{
  "d_model": 768,
  "n_head": 8,
  "n_kv_head": 8,
  "head_dim": 96,
  "vocab_size": 8192,
  "norm": "layernorm",
  "bias": "none",
  "init_std_up": 0.0236,
  "lr_head": 0.00288,
  "doc_mask": true,
  "train_tokens": 787100000,
  "steps": 6511
}
Each number is 50 + 15 x the weight over its row's rms, rounded and kept within 0 to 99. Layers, rows and columns count from 0. The size before them is the row's rms in percent of the matrix's.

# layer 3 MLP down (transposed), 3072x768, rms 0.0286, rows 2361-2388, columns 384-511
092:07 55 39 66 64 59 60 55 56 43 42 44 49 43 49 69 65 18 46 34 76 55 34 39 42 37 57 50 36 43 55 67 60 23 43 18 78 64 53 62 73 42 73 53 33 74 54 74 50 49 11 79 44 42 44 41 32 76 76 29 23 58 62 51 25 33 64 42 50 20 65 40 56 48 51 49 44 70 46 47 49 72 53 85 38 34 40 59 50 58 61 64 14 64 56 74 63 37 53 52 39 64 52 82 55 40 16 33 43 64 30 67 37 53 58 63 55 48 43 33 63 47 36 50 64 51 49 20
100:43 37 55 73 63 66 56 64 70 60 68 54 63 51 43 61 33 43 24 37 55 38 67 51 28 55 49 15 58 35 53 40 79 53 50 32 52 19 57 61 63 44 35 70 47 63 60 58 58 33 40 71 80 54 59 60 71 69 39 86 70 63 51 45 37 70 35 21 42 52 55 49 77 71 66 42 52 56 50 39 59 53 67 72 48 53 36 99 66 42 25 53 55 38 58 56 39 44 46 16 56 32 21 50 45 74 68 41 34 45 47 36 45 65 57 54 49 61 38 57 56 76 30 49 57 53 58 51
107:49 60 76 41 42 49 68 55 46 39 56 46 38 56 76 42 63 47 29 39 45 99 38 56 40 48 50 44 47 66 91 21 49 33 48 43 34 66 54 56 62 56 17 54 28 70 36 38 58 38 45 53 49 50 48 53 69 50 52 42 51 61 38 31 50 44 44 48 47 62 48 33 55 51 39 48 50 77 61 41 73 51 56 60 52 32 77 43 47 35 60 43 31 62 42 31 39 51 46 34 70 41 48 37 37 62 40 41 45 44 49 44 39 44 45 49 63 67 53 26 57 29 57 53 50 41 54 67
099:61 81 44 30 48 23 55 45 44 38 42 47 26 43 72 50 55 47 43 70 72 57 54 47 86 59 36 43 67 54 49 46 44 70 51 59 55 56 58 49 34 40 48 68 82 39 65 56 22 23 61 68 63 25 92 40 42 57 27 35 28 32 68 58 67 54 50 54 44 40 18 44 72 59 43 58 62 91 46 25 47 57 55 51 44 73 49 65 60 51 59 63 29 51 41 53 53 78 31 77 59 35 45 18 43 38 42 56 44 34 63 52 39 57 38 11 44 24 62 45 58 49 44 74 68 36 44 50
089:59 32 69 72 46 58 52 48 63 37 45 60 38 52 40 41 31 55 27 58 50 68 68 35 47 69 36 56 36 42 54 44 53 60 46 32 33 54 56 45 64 56 65 59 31 45 75 37 56 33 51 86 93 35 05 43 27 62 36 72 64 55 13 71 50 52 47 52 50 41 60 54 51 64 24 38 54 35 62 32 54 26 58 31 28 51 87 30 53 69 37 47 51 39 64 63 59 64 55 57 54 50 45 50 71 40 48 70 34 62 58 48 44 35 55 25 52 65 70 75 21 38 77 75 38 60 38 76
093:63 51 40 43 59 34 21 63 34 67 49 46 36 51 53 71 43 41 77 28 64 32 66 36 64 67 55 60 34 51 39 69 37 27 51 55 26 39 41 30 36 54 42 34 34 68 60 31 38 60 45 52 84 58 57 67 79 76 57 38 39 55 30 57 48 56 57 50 72 45 57 57 68 82 26 68 39 44 44 43 35 52 53 71 40 72 73 79 48 45 44 38 64 76 30 52 64 48 35 59 33 69 50 43 28 33 47 48 48 52 23 35 43 42 67 49 83 28 66 33 72 35 64 42 58 58 46 52
101:44 46 53 56 63 26 59 79 46 45 65 33 18 56 60 42 79 53 37 44 41 36 66 48 42 63 35 61 51 55 63 94 70 55 78 63 54 47 38 44 35 54 47 77 78 72 22 37 31 30 72 57 25 41 41 33 45 33 38 15 41 79 68 52 18 64 42 59 48 23 64 35 32 71 32 61 56 41 48 36 30 30 60 36 51 49 48 53 63 57 53 66 11 67 49 59 58 73 31 41 53 32 46 59 59 60 73 75 48 70 30 00 26 46 56 67 53 52 48 69 36 45 50 73 70 56 26 17
099:46 54 64 49 50 28 31 51 93 60 45 24 49 51 41 40 57 72 34 67 80 41 44 43 70 63 61 46 56 45 48 51 38 17 21 46 47 71 72 62 68 56 34 41 20 38 51 31 61 56 32 54 31 28 68 35 60 55 68 79 52 30 33 40 44 33 64 45 56 25 66 49 47 41 67 38 36 25 68 73 38 49 62 40 56 56 36 58 36 68 57 66 23 72 36 51 41 50 52 25 41 62 45 56 72 46 69 45 62 52 76 45 48 49 85 73 22 62 59 44 26 69 70 29 47 53 65 40
106:48 80 43 30 45 72 46 54 33 31 41 16 28 61 58 70 39 45 81 37 54 46 52 36 58 47 41 41 54 45 28 53 39 47 61 52 54 65 43 49 37 36 62 32 16 66 74 48 59 46 71 37 43 53 68 41 32 57 54 60 55 36 65 45 32 56 28 66 61 23 50 54 89 61 66 50 21 44 52 38 61 06 73 49 25 78 56 33 68 56 69 41 37 28 61 75 44 57 70 54 71 44 63 43 63 46 61 51 56 64 36 65 59 51 58 16 25 44 26 74 67 26 56 60 61 32 40 60
091:49 71 58 56 53 59 30 39 38 26 60 62 68 43 17 44 35 58 37 55 30 59 38 34 46 61 70 45 42 43 43 60 40 40 64 54 62 83 51 31 51 64 74 54 75 30 52 39 64 73 38 46 24 54 68 83 45 42 57 32 44 62 52 71 59 60 60 24 41 40 19 35 27 57 67 47 69 37 78 59 58 86 37 42 42 38 47 67 76 45 54 38 49 34 18 53 42 77 43 45 50 49 45 35 71 63 48 52 45 41 33 44 29 63 50 59 71 57 46 55 34 68 45 72 71 49 59 46
100:70 50 33 60 28 40 48 69 33 52 70 37 30 40 38 03 50 83 73 50 35 43 64 33 10 39 29 22 55 48 48 54 76 55 52 59 62 57 70 38 56 47 49 34 55 51 36 77 77 64 56 53 59 13 62 35 54 45 74 67 58 67 53 47 54 47 88 59 66 44 48 40 61 53 61 38 34 44 44 42 28 43 56 72 54 38 35 35 51 16 55 40 33 66 83 67 64 83 73 27 25 67 67 41 52 48 45 52 43 43 62 25 55 61 59 14 77 54 47 57 52 57 46 41 42 31 52 81
103:41 71 42 23 46 42 61 52 33 47 67 80 50 35 21 30 78 59 67 53 29 60 51 56 75 44 60 45 70 56 69 27 64 37 60 45 61 46 45 48 56 29 28 61 23 66 48 24 49 37 80 68 66 72 28 67 42 62 43 12 62 28 92 32 41 27 62 38 25 59 47 43 65 45 48 60 51 47 37 40 31 55 41 35 38 77 29 55 42 55 75 40 66 61 47 20 52 54 61 61 58 28 54 37 64 56 33 31 49 61 45 68 40 48 58 42 69 20 81 70 29 33 40 31 22 58 76 39
106:40 41 31 61 50 59 68 54 39 64 56 38 31 44 27 54 67 35 60 37 70 61 60 48 59 71 68 46 36 59 52 27 22 48 54 68 64 61 64 31 38 45 62 41 47 27 57 72 38 36 71 41 41 48 51 30 25 31 43 56 53 53 40 33 66 37 50 29 62 61 64 65 71 52 26 48 77 56 39 60 43 70 29 56 61 46 41 52 37 46 85 21 51 52 59 70 66 72 43 31 68 50 31 57 63 26 31 71 48 67 57 64 65 33 64 64 56 53 51 33 34 45 58 56 20 77 40 47
097:55 56 13 41 48 65 41 60 39 63 78 43 50 53 28 54 69 46 50 74 41 40 56 53 44 59 61 58 61 67 67 53 56 55 76 64 23 49 60 48 42 60 41 52 52 36 37 39 65 47 56 33 71 50 65 74 73 56 73 60 31 55 56 58 62 45 51 76 55 83 40 61 37 49 79 59 33 60 31 77 49 36 52 52 38 54 60 35 56 24 67 54 48 28 30 67 37 64 26 55 43 38 57 61 57 52 16 38 57 51 40 61 40 64 32 84 19 53 53 42 29 52 46 55 47 53 42 49
102:36 56 56 75 47 86 48 38 47 35 43 40 57 57 59 58 44 42 41 50 40 72 59 52 63 31 26 13 51 64 47 81 48 67 48 74 41 61 68 67 56 46 58 47 44 58 53 39 70 57 70 45 46 05 58 49 28 36 37 55 67 65 37 26 44 76 56 37 54 76 69 24 03 53 44 22 64 59 60 21 50 59 53 57 49 83 34 55 58 67 54 57 39 41 79 37 67 21 37 59 63 63 56 58 42 72 58 54 63 52 39 21 47 35 58 43 46 78 64 53 44 59 47 38 24 67 62 50
101:44 44 54 74 57 49 71 58 69 45 54 47 67 58 53 51 47 64 70 31 41 63 73 70 60 38 60 55 64 50 47 38 46 61 29 61 67 45 62 54 45 42 46 47 84 45 63 55 44 42 56 48 92 60 59 55 43 30 44 91 64 60 55 54 47 59 74 66 36 57 59 79 41 09 36 54 63 42 39 35 33 38 63 32 53 78 50 35 38 66 28 66 37 78 41 61 47 39 47 29 25 71 18 40 50 41 36 59 46 55 43 26 61 57 23 49 77 52 45 51 31 39 91 56 56 69 49 31
100:49 49 81 42 28 41 42 58 44 62 85 47 47 41 26 85 40 34 61 36 43 44 49 54 67 50 42 47 40 69 42 61 35 45 60 21 46 55 27 42 63 40 49 53 39 56 55 56 64 43 57 58 53 23 40 38 49 53 55 68 36 33 46 48 79 54 40 63 45 63 48 51 48 48 70 31 49 55 36 41 42 63 78 46 51 27 42 19 43 34 16 76 45 69 55 62 57 44 51 71 56 34 52 45 28 23 44 61 37 46 70 49 38 53 42 59 54 57 45 64 60 88 41 50 31 82 37 61
105:69 61 46 20 16 22 50 58 48 61 56 83 37 43 56 45 44 48 54 20 54 24 44 47 53 50 40 44 35 63 38 45 50 50 56 42 42 56 45 52 31 04 57 37 78 67 54 47 61 44 51 57 52 59 55 56 70 53 53 51 46 53 50 38 33 43 29 64 38 62 50 41 51 53 49 53 51 46 35 34 63 44 28 61 56 51 50 66 33 62 50 10 60 43 37 35 67 56 62 61 41 50 61 62 62 57 60 67 50 52 40 89 67 63 41 00 68 66 40 47 50 32 41 23 51 25 46 68
102:77 55 44 65 25 31 55 47 54 80 63 47 39 51 33 34 47 35 52 81 73 17 30 45 60 48 38 27 52 35 31 64 43 63 40 85 53 66 55 53 55 58 41 64 42 35 50 23 59 47 58 68 42 37 59 76 64 60 51 48 57 57 37 29 43 47 24 62 74 21 46 55 45 62 22 47 25 36 35 34 59 39 22 22 32 23 62 48 67 39 41 79 34 54 51 64 50 10 44 81 22 49 55 52 45 56 65 40 46 45 35 47 42 49 31 50 37 43 72 74 46 59 28 50 55 51 57 45
094:62 53 58 40 39 49 63 46 65 54 29 90 67 64 56 47 38 45 36 47 53 40 34 35 31 56 55 83 50 44 33 79 53 59 41 33 43 39 25 26 62 58 41 47 64 73 45 81 52 67 34 33 37 33 51 31 47 47 50 69 32 52 38 61 57 28 33 56 60 72 31 40 37 45 51 51 56 42 30 49 47 52 25 43 61 49 38 49 57 49 43 50 45 47 68 23 76 62 68 64 27 54 60 42 52 54 21 24 47 45 28 46 35 51 57 99 57 38 56 62 51 29 63 13 74 38 46 40
095:52 45 37 40 55 75 61 49 70 48 60 45 22 52 44 53 37 36 71 56 60 35 36 68 80 48 59 64 33 54 53 57 70 56 38 51 45 57 52 29 59 58 39 30 55 58 39 44 85 27 49 24 73 54 54 45 54 61 43 44 46 39 50 59 82 48 61 52 54 49 50 56 30 48 56 31 49 37 56 61 61 39 48 39 59 44 73 50 29 40 64 18 88 40 58 59 71 57 60 47 38 61 70 64 69 45 47 72 33 44 73 49 44 57 49 77 91 37 65 64 46 36 51 52 49 59 35 60
102:14 59 55 60 65 62 36 69 60 61 38 68 48 64 34 68 60 70 66 60 56 68 44 69 60 36 63 60 43 55 38 45 43 66 44 42 58 89 45 46 59 68 42 60 57 71 72 16 43 40 59 75 68 14 59 42 48 59 45 84 55 66 26 30 64 61 34 34 44 35 57 30 49 39 51 22 38 38 77 52 62 39 31 45 80 71 46 40 54 43 53 30 60 42 56 20 55 70 51 58 55 93 38 61 43 42 62 56 43 74 22 84 55 75 56 61 65 53 63 44 44 57 53 69 56 63 66 68
102:65 52 46 64 37 56 44 45 31 63 51 29 49 57 56 42 59 35 81 39 63 33 34 54 57 59 55 53 73 43 30 45 50 58 51 67 34 34 16 62 82 52 63 74 47 33 49 54 54 64 43 55 63 60 21 32 66 49 44 17 74 49 40 49 54 57 50 19 51 74 80 62 51 78 73 29 57 47 45 65 33 64 55 57 43 59 24 46 53 49 72 39 42 50 88 36 37 46 40 45 80 40 73 52 36 57 53 21 29 78 65 37 70 33 70 81 42 54 51 68 49 46 50 43 53 40 47 44
081:69 42 51 58 59 59 45 66 53 41 55 24 46 62 60 48 53 30 53 57 66 51 30 19 62 65 63 42 27 41 56 62 52 39 17 72 48 47 32 43 27 44 58 37 52 65 35 25 32 48 50 57 32 23 45 44 84 50 51 23 72 50 57 49 48 77 47 44 78 27 67 46 36 56 43 54 50 45 55 40 11 50 44 38 47 52 33 56 65 51 26 70 51 66 59 57 47 41 31 50 51 74 38 69 47 52 63 71 51 48 30 48 54 75 41 21 80 54 62 70 56 45 39 59 44 39 46 27
109:69 42 47 70 55 56 75 58 34 41 31 60 43 62 64 59 46 31 57 41 47 75 51 26 66 43 66 27 41 62 64 17 38 42 30 62 54 49 48 30 45 55 56 51 51 50 47 49 91 59 46 76 34 58 24 43 44 62 51 39 43 85 36 48 31 28 47 39 35 61 48 62 54 56 71 79 52 32 11 53 32 73 70 37 44 46 50 47 42 56 49 55 61 44 62 60 62 47 54 29 69 63 30 60 79 27 35 56 44 33 59 90 35 54 51 60 44 61 42 67 52 24 44 60 48 51 58 58
092:38 59 45 42 62 36 11 75 53 62 79 41 46 39 41 56 42 48 36 59 43 49 30 67 55 80 51 18 48 53 54 29 40 68 53 19 66 44 51 36 57 54 60 42 17 79 47 35 42 56 41 52 46 41 24 50 46 45 34 42 63 51 70 51 85 49 83 89 45 66 64 54 68 32 61 45 70 36 42 26 63 48 42 60 52 47 66 54 22 77 48 76 28 78 63 47 45 50 41 47 67 46 24 82 50 61 26 51 58 76 47 33 59 26 58 03 50 39 33 49 52 53 40 69 56 54 40 46
100:46 71 48 58 58 68 45 35 23 37 48 45 36 54 49 53 22 36 63 70 41 38 26 65 40 19 56 32 32 53 68 37 51 63 55 22 57 56 29 19 49 41 50 62 64 67 91 22 30 60 53 62 64 39 54 48 36 44 69 51 46 60 46 24 34 72 61 42 47 66 47 79 72 68 75 16 45 52 65 76 55 49 23 72 74 49 63 45 51 59 41 31 36 51 48 75 33 69 41 39 50 60 59 33 55 44 40 47 48 47 71 67 35 57 25 99 70 90 58 64 49 59 56 51 71 64 61 44
098:74 47 64 57 41 47 16 71 34 49 67 53 29 36 61 45 34 50 45 75 57 54 36 47 68 46 33 61 65 50 51 68 43 58 48 70 58 49 59 26 35 55 46 44 36 40 43 43 52 59 65 33 50 56 48 32 36 58 38 33 73 37 45 45 57 50 47 65 05 51 42 59 49 50 57 55 53 46 46 57 39 48 53 72 52 54 54 78 74 76 55 62 60 64 35 44 56 67 40 60 33 29 40 49 63 42 74 51 52 46 48 42 32 94 43 45 53 51 68 31 28 42 36 30 50 46 41 35
# layer 3 MLP up, 3072x768, rms 0.0784, rows 2362-2388, columns 384-511
100:22 58 50 79 32 39 42 48 25 41 70 57 48 74 36 57 51 48 30 39 64 72 52 54 51 35 32 27 37 60 45 45 55 69 55 28 68 41 55 38 07 56 48 55 33 39 52 48 74 48 47 64 33 39 65 58 36 51 80 73 39 42 56 23 46 93 47 63 59 59 48 62 76 45 47 50 40 48 68 29 69 41 54 41 37 41 55 86 51 59 51 61 51 57 22 29 55 76 33 43 34 33 50 47 48 34 74 43 45 77 76 51 53 27 57 41 71 51 70 00 44 49 77 15 51 31 61 52
105:31 55 71 32 54 42 40 77 67 65 64 47 14 55 54 50 55 50 29 49 64 65 43 63 36 53 30 26 49 71 54 64 56 23 49 45 56 58 37 55 54 25 33 31 64 51 53 47 68 46 43 44 40 60 63 52 51 33 49 67 63 14 44 54 38 26 57 60 32 61 35 64 53 36 33 67 65 36 31 80 59 60 38 46 57 68 57 44 62 47 54 25 43 66 43 42 39 77 50 59 73 46 83 15 31 42 28 49 71 71 61 59 44 48 50 43 88 38 61 46 52 50 51 31 65 49 40 21
101:74 50 61 24 40 26 65 11 27 62 41 71 55 45 42 56 67 52 63 76 56 44 47 62 69 77 57 66 71 36 53 61 47 34 62 43 50 67 54 72 37 36 43 72 57 41 30 45 17 51 64 58 47 83 60 55 53 30 45 44 45 44 82 54 46 21 64 41 57 52 45 51 42 67 51 47 35 43 61 58 25 47 45 41 79 55 43 47 46 57 48 14 64 37 39 16 67 56 39 49 72 43 36 54 58 54 46 58 28 65 47 34 31 41 48 38 55 51 66 45 53 52 78 51 55 49 56 05
091:68 59 43 79 47 44 19 35 86 58 58 31 54 18 52 40 79 44 55 57 44 65 62 53 21 72 28 62 40 85 25 50 20 79 43 74 59 69 67 50 39 24 42 60 85 56 33 08 43 49 66 39 37 50 46 38 65 28 47 51 42 48 46 29 47 51 54 20 54 64 17 79 55 49 63 59 59 56 49 53 55 50 36 60 68 15 68 71 55 39 46 53 50 37 26 64 23 51 41 59 43 37 66 57 25 61 58 25 60 54 28 50 65 51 66 38 51 60 61 53 72 61 62 73 44 14 28 53
089:65 49 64 42 32 19 57 65 34 30 73 61 52 33 52 48 48 59 74 54 42 67 43 65 58 56 33 34 32 50 54 56 40 58 27 59 34 47 59 51 53 24 32 48 39 54 40 45 49 54 47 16 46 50 55 55 37 61 37 43 64 49 56 56 40 52 66 53 61 38 51 83 36 53 35 56 39 58 42 32 62 29 53 53 51 42 27 60 19 27 60 57 61 55 52 33 56 46 81 53 56 21 47 53 55 32 47 70 62 27 70 52 54 74 73 36 37 44 62 62 72 53 53 54 38 51 34 33
098:42 75 51 55 60 69 56 52 47 25 62 52 87 35 64 71 24 50 63 80 59 49 56 57 54 68 27 40 48 25 45 50 60 73 49 45 65 43 38 62 25 63 54 37 47 29 44 61 55 41 66 56 49 61 55 49 36 48 20 69 55 65 45 48 36 67 63 52 44 56 72 38 46 46 55 46 64 35 83 70 77 43 52 41 70 51 64 80 29 53 33 72 23 53 61 15 58 41 61 37 68 58 51 41 61 28 65 71 44 92 57 21 44 35 49 37 45 45 67 47 35 46 54 58 52 52 61 36
095:75 29 48 56 35 58 55 34 72 45 47 49 41 34 69 59 24 40 61 38 64 67 60 49 65 39 37 37 81 46 44 55 62 37 57 40 47 39 46 35 62 62 56 53 28 44 59 54 70 36 35 53 42 73 56 61 43 43 52 40 70 55 24 59 68 50 47 48 31 55 65 60 41 53 50 56 38 62 37 40 33 64 62 54 50 56 55 44 43 56 24 73 67 16 60 42 33 46 31 64 69 56 33 49 73 39 68 57 61 66 53 50 29 51 44 53 48 68 14 47 56 40 51 23 49 54 25 56
103:57 35 50 41 82 31 52 77 27 34 47 39 54 70 52 68 62 42 17 62 54 91 45 42 48 58 44 38 65 44 54 32 71 80 56 55 42 63 62 65 65 74 50 59 51 59 69 45 37 55 40 53 48 26 56 64 46 34 19 40 81 17 64 40 47 27 26 31 05 64 34 24 41 63 45 29 24 48 73 45 36 52 38 41 37 47 48 44 36 69 41 71 60 57 60 49 39 53 35 26 43 24 44 38 49 39 58 48 47 59 64 56 45 26 69 61 47 58 15 82 48 51 75 57 49 36 43 37
086:55 41 52 52 41 29 54 59 62 68 65 61 48 42 66 36 60 55 65 23 57 54 44 37 27 70 52 47 49 66 62 81 45 49 47 56 45 58 57 55 49 64 52 43 40 57 44 44 46 47 49 31 48 63 28 45 44 61 68 73 58 52 54 61 55 36 30 40 22 48 46 39 65 60 46 63 58 28 49 46 62 64 60 24 56 55 59 45 28 16 50 73 45 55 57 57 35 68 67 62 81 32 36 58 44 67 57 60 36 55 48 50 42 65 21 42 37 58 64 60 37 52 30 87 22 35 50 63
096:27 64 44 47 66 63 36 67 70 79 59 53 49 18 31 70 63 58 56 55 61 54 49 61 51 41 36 42 33 57 44 51 48 49 32 58 50 58 29 70 22 37 49 30 60 61 46 38 48 55 75 46 68 58 49 58 59 25 73 42 61 42 45 72 58 64 47 58 56 35 44 35 63 41 45 42 71 19 46 56 38 07 63 40 44 46 45 24 64 72 58 53 44 36 71 72 60 64 48 46 46 54 34 29 62 69 21 35 43 67 42 66 40 43 36 13 35 30 73 50 27 53 53 72 24 63 54 55
102:61 69 36 06 37 54 27 47 55 45 55 44 71 70 49 55 44 60 43 16 54 65 45 32 59 56 57 47 27 24 61 47 45 65 34 46 37 68 51 58 56 50 45 49 73 54 45 33 45 49 46 39 30 36 33 46 63 61 70 56 39 38 30 58 46 75 36 61 39 19 28 46 56 48 70 68 73 69 51 50 38 63 36 00 26 56 29 40 27 40 36 48 86 55 66 47 75 32 37 51 36 43 50 43 58 54 63 23 73 60 49 39 63 30 61 31 33 39 45 70 59 47 71 51 51 39 48 56
101:54 52 57 26 58 42 70 40 28 58 25 62 57 31 36 59 35 62 41 85 45 47 67 52 60 34 58 83 65 47 31 55 54 77 78 73 62 60 59 36 61 28 39 62 53 58 41 68 55 55 51 74 21 47 87 33 43 49 47 49 66 41 43 51 59 66 49 47 70 63 50 57 70 62 44 69 35 48 46 61 41 43 58 22 73 34 32 62 32 59 59 49 58 31 66 53 41 64 35 66 25 41 47 41 72 44 45 59 45 69 24 51 47 53 53 87 46 60 39 54 54 69 60 60 50 46 33 56
101:59 69 59 53 55 62 89 82 64 61 41 46 24 33 49 52 60 63 67 12 37 43 42 66 54 53 58 30 55 90 52 64 44 51 69 73 37 59 68 56 53 41 70 65 77 37 55 33 88 72 43 34 69 41 26 60 46 62 41 60 44 84 47 44 64 45 72 42 74 33 65 78 29 61 42 72 58 72 44 33 65 03 45 77 53 66 44 41 68 67 52 42 77 56 59 51 32 31 52 47 45 39 55 52 60 45 27 60 65 21 46 68 51 47 42 28 35 53 63 61 28 37 44 54 36 51 29 53
102:49 60 53 69 56 68 59 71 47 35 47 62 44 38 29 52 78 56 72 51 60 56 63 49 64 36 28 71 74 67 39 68 49 46 62 65 61 46 45 49 33 34 62 68 25 44 23 50 78 59 46 49 51 34 56 36 65 71 59 38 59 66 70 56 92 82 61 53 55 80 43 30 34 33 63 41 65 44 51 41 50 59 39 70 50 44 38 29 52 37 65 42 40 42 20 38 44 32 65 61 63 51 44 42 47 72 61 45 65 69 51 45 59 49 28 44 54 72 50 61 30 44 55 52 47 26 65 48
097:73 58 77 45 73 74 58 51 53 60 49 36 33 53 47 58 42 35 41 49 51 41 74 54 45 51 39 51 50 72 52 36 24 41 71 51 89 24 26 46 61 43 41 57 47 57 62 44 39 97 70 56 40 62 55 50 41 62 30 33 45 50 63 91 57 59 53 32 40 46 52 34 69 13 22 55 43 43 62 45 46 74 47 64 46 42 30 32 76 62 30 50 36 33 56 41 60 24 45 65 39 60 59 46 82 63 44 28 49 63 28 37 55 73 45 30 64 50 38 71 42 43 43 39 26 74 32 10
101:46 56 18 40 23 39 11 33 45 37 10 67 58 55 72 57 51 45 72 53 53 59 47 24 60 32 75 51 49 50 40 53 72 43 52 37 36 47 67 43 45 54 44 81 52 21 38 31 48 71 29 56 44 51 66 61 40 48 34 68 55 45 63 54 50 55 68 60 49 66 44 69 51 54 46 56 43 43 54 66 63 27 70 61 38 75 71 81 18 40 66 44 42 41 62 54 50 34 82 64 40 70 76 64 36 35 56 42 48 49 43 49 42 46 62 62 35 11 48 51 56 61 55 34 39 58 46 45
104:22 47 66 63 90 36 68 34 58 68 59 40 90 38 57 39 44 37 63 36 74 17 47 32 45 39 49 83 59 80 74 45 48 41 58 62 52 53 37 22 49 69 29 40 89 69 75 63 37 51 60 67 47 42 47 46 31 75 38 51 43 46 31 94 33 46 56 26 36 46 45 34 51 41 45 86 42 61 63 76 21 71 41 52 78 59 25 50 65 58 50 35 76 31 50 71 57 31 54 53 46 47 14 34 57 39 51 54 31 55 59 69 54 54 45 48 67 43 47 59 46 28 38 52 35 62 43 51
104:70 29 39 24 54 19 29 54 53 54 43 67 72 41 73 40 73 73 67 27 52 29 43 64 53 44 55 62 32 66 53 48 41 34 51 31 43 27 63 46 45 66 40 27 70 49 53 54 62 61 45 30 49 44 36 34 50 25 54 71 40 89 44 53 54 60 45 82 63 56 50 40 51 43 51 64 54 47 56 41 58 66 54 37 39 50 40 23 38 62 47 28 74 69 62 59 40 59 47 24 25 00 45 61 50 33 60 78 46 62 45 69 43 57 59 68 81 12 36 58 57 41 30 32 82 41 62 27
095:49 66 20 40 48 38 42 33 20 49 40 38 60 43 44 46 73 38 61 47 73 40 56 66 62 30 57 46 41 43 58 65 31 48 22 53 67 61 59 63 27 62 78 44 60 59 26 46 44 65 72 70 31 77 76 71 48 53 47 78 34 29 67 38 61 19 61 27 18 59 47 62 52 70 33 56 55 41 64 66 47 22 40 49 52 32 67 52 10 41 49 44 25 35 48 72 60 66 42 34 71 75 68 33 21 27 61 63 27 45 58 51 50 42 70 55 68 53 43 33 75 28 57 50 44 40 48 62
090:53 36 54 59 65 30 53 53 18 73 66 55 56 40 52 40 36 44 35 53 78 61 12 57 21 29 50 39 71 52 37 56 80 56 27 84 26 86 67 54 53 23 44 49 68 48 38 37 51 35 52 58 43 30 51 61 62 44 72 32 65 35 35 55 57 51 65 30 40 58 57 42 53 55 42 47 42 56 53 66 50 47 76 76 73 65 77 68 43 59 53 66 64 55 55 62 71 76 57 55 41 77 34 59 41 29 41 67 47 78 41 30 54 99 55 46 37 55 48 64 54 46 57 40 50 42 37 48
103:37 44 39 60 34 47 36 50 55 27 26 66 49 77 63 53 52 51 45 85 44 43 93 30 48 63 39 37 53 51 38 56 45 47 49 29 44 98 46 55 40 50 59 57 45 35 54 29 45 54 41 31 42 67 08 57 46 26 39 68 40 59 33 72 60 55 48 42 26 76 57 27 46 21 62 66 44 52 26 56 47 50 43 75 68 58 57 43 63 41 51 66 28 31 48 56 65 64 75 42 13 57 49 60 35 55 28 52 48 62 51 41 39 37 74 54 51 54 52 79 00 45 47 56 52 41 54 29
105:46 51 37 46 31 34 33 80 41 51 57 55 32 55 68 49 35 52 55 50 59 63 83 63 55 50 34 54 48 43 45 82 55 51 40 69 46 56 40 69 75 52 49 41 49 54 60 46 64 69 70 74 52 39 71 39 67 30 50 28 47 50 62 29 69 69 74 32 53 54 63 43 42 61 36 50 52 51 64 53 34 68 52 54 52 44 54 43 33 21 63 39 33 68 53 56 61 44 62 46 40 51 69 42 43 66 58 38 50 46 40 49 54 44 48 35 43 75 59 48 54 57 50 47 12 81 37 35
101:71 47 69 10 15 58 46 52 45 24 37 51 59 34 72 64 68 59 63 59 31 49 62 68 47 50 58 34 35 42 33 90 46 74 51 62 55 54 29 74 44 51 51 24 70 18 64 52 45 54 72 58 56 51 47 48 30 47 49 44 56 45 72 39 68 58 45 57 63 54 65 65 40 70 14 43 71 55 43 63 61 84 39 48 84 58 93 45 59 46 52 53 35 66 41 54 71 42 69 55 40 25 36 53 34 46 32 86 43 51 55 46 62 75 56 43 41 13 56 49 56 39 54 54 32 75 56 68
105:30 43 62 38 54 56 37 22 61 63 54 38 29 57 40 38 56 61 71 68 36 62 50 58 76 54 26 50 44 59 51 37 29 73 41 48 42 54 42 47 49 30 45 57 53 43 48 34 66 28 53 71 56 91 45 42 26 40 55 37 63 42 56 26 46 51 62 49 39 75 41 55 42 42 33 35 51 74 68 76 21 36 47 58 46 33 90 44 47 80 63 56 48 25 42 33 12 25 66 30 54 32 45 52 51 47 47 57 64 30 35 41 40 46 56 48 65 36 53 66 54 37 57 59 38 33 33 64
095:70 48 69 58 37 41 42 65 24 67 70 41 49 50 48 77 70 34 53 57 69 66 41 47 61 49 55 75 16 56 41 55 63 45 41 40 78 49 44 52 50 39 57 32 53 79 36 42 62 48 32 59 46 48 54 26 56 56 55 48 76 62 57 59 51 76 54 64 36 59 45 58 29 18 41 32 68 53 30 43 61 43 52 33 72 62 62 58 45 73 69 57 51 39 27 50 39 49 53 79 29 57 43 64 46 43 39 59 66 61 52 69 67 45 44 25 65 51 34 37 36 21 56 30 57 65 45 52
096:85 29 76 52 66 42 39 60 24 43 48 47 42 57 46 40 46 30 35 31 26 66 74 54 49 51 60 81 37 34 20 48 37 54 82 57 48 74 61 76 45 64 31 41 57 42 63 55 20 42 54 59 57 40 44 39 37 27 31 51 55 84 63 55 43 74 57 59 47 68 30 55 78 34 53 49 50 54 29 63 44 26 28 39 57 56 57 23 54 24 40 49 37 32 61 40 74 34 50 20 33 70 77 00 53 48 28 56 68 17 76 25 65 53 50 52 68 51 44 49 50 41 58 22 44 65 59 46
097:67 43 55 61 62 52 31 54 55 59 54 69 37 39 38 45 37 74 52 69 47 60 53 42 71 38 35 69 75 60 32 54 49 56 34 69 57 50 25 29 52 41 58 53 37 34 62 47 39 41 46 42 32 52 66 47 38 59 64 38 61 51 51 61 37 55 61 27 34 49 66 65 52 56 53 50 57 50 48 36 59 57 67 56 50 54 32 51 48 39 41 40 61 46 26 23 45 66 59 66 50 76 51 47 53 25 41 00 44 65 59 36 75 60 73 80 66 34 56 31 57 50 48 63 53 46 65 44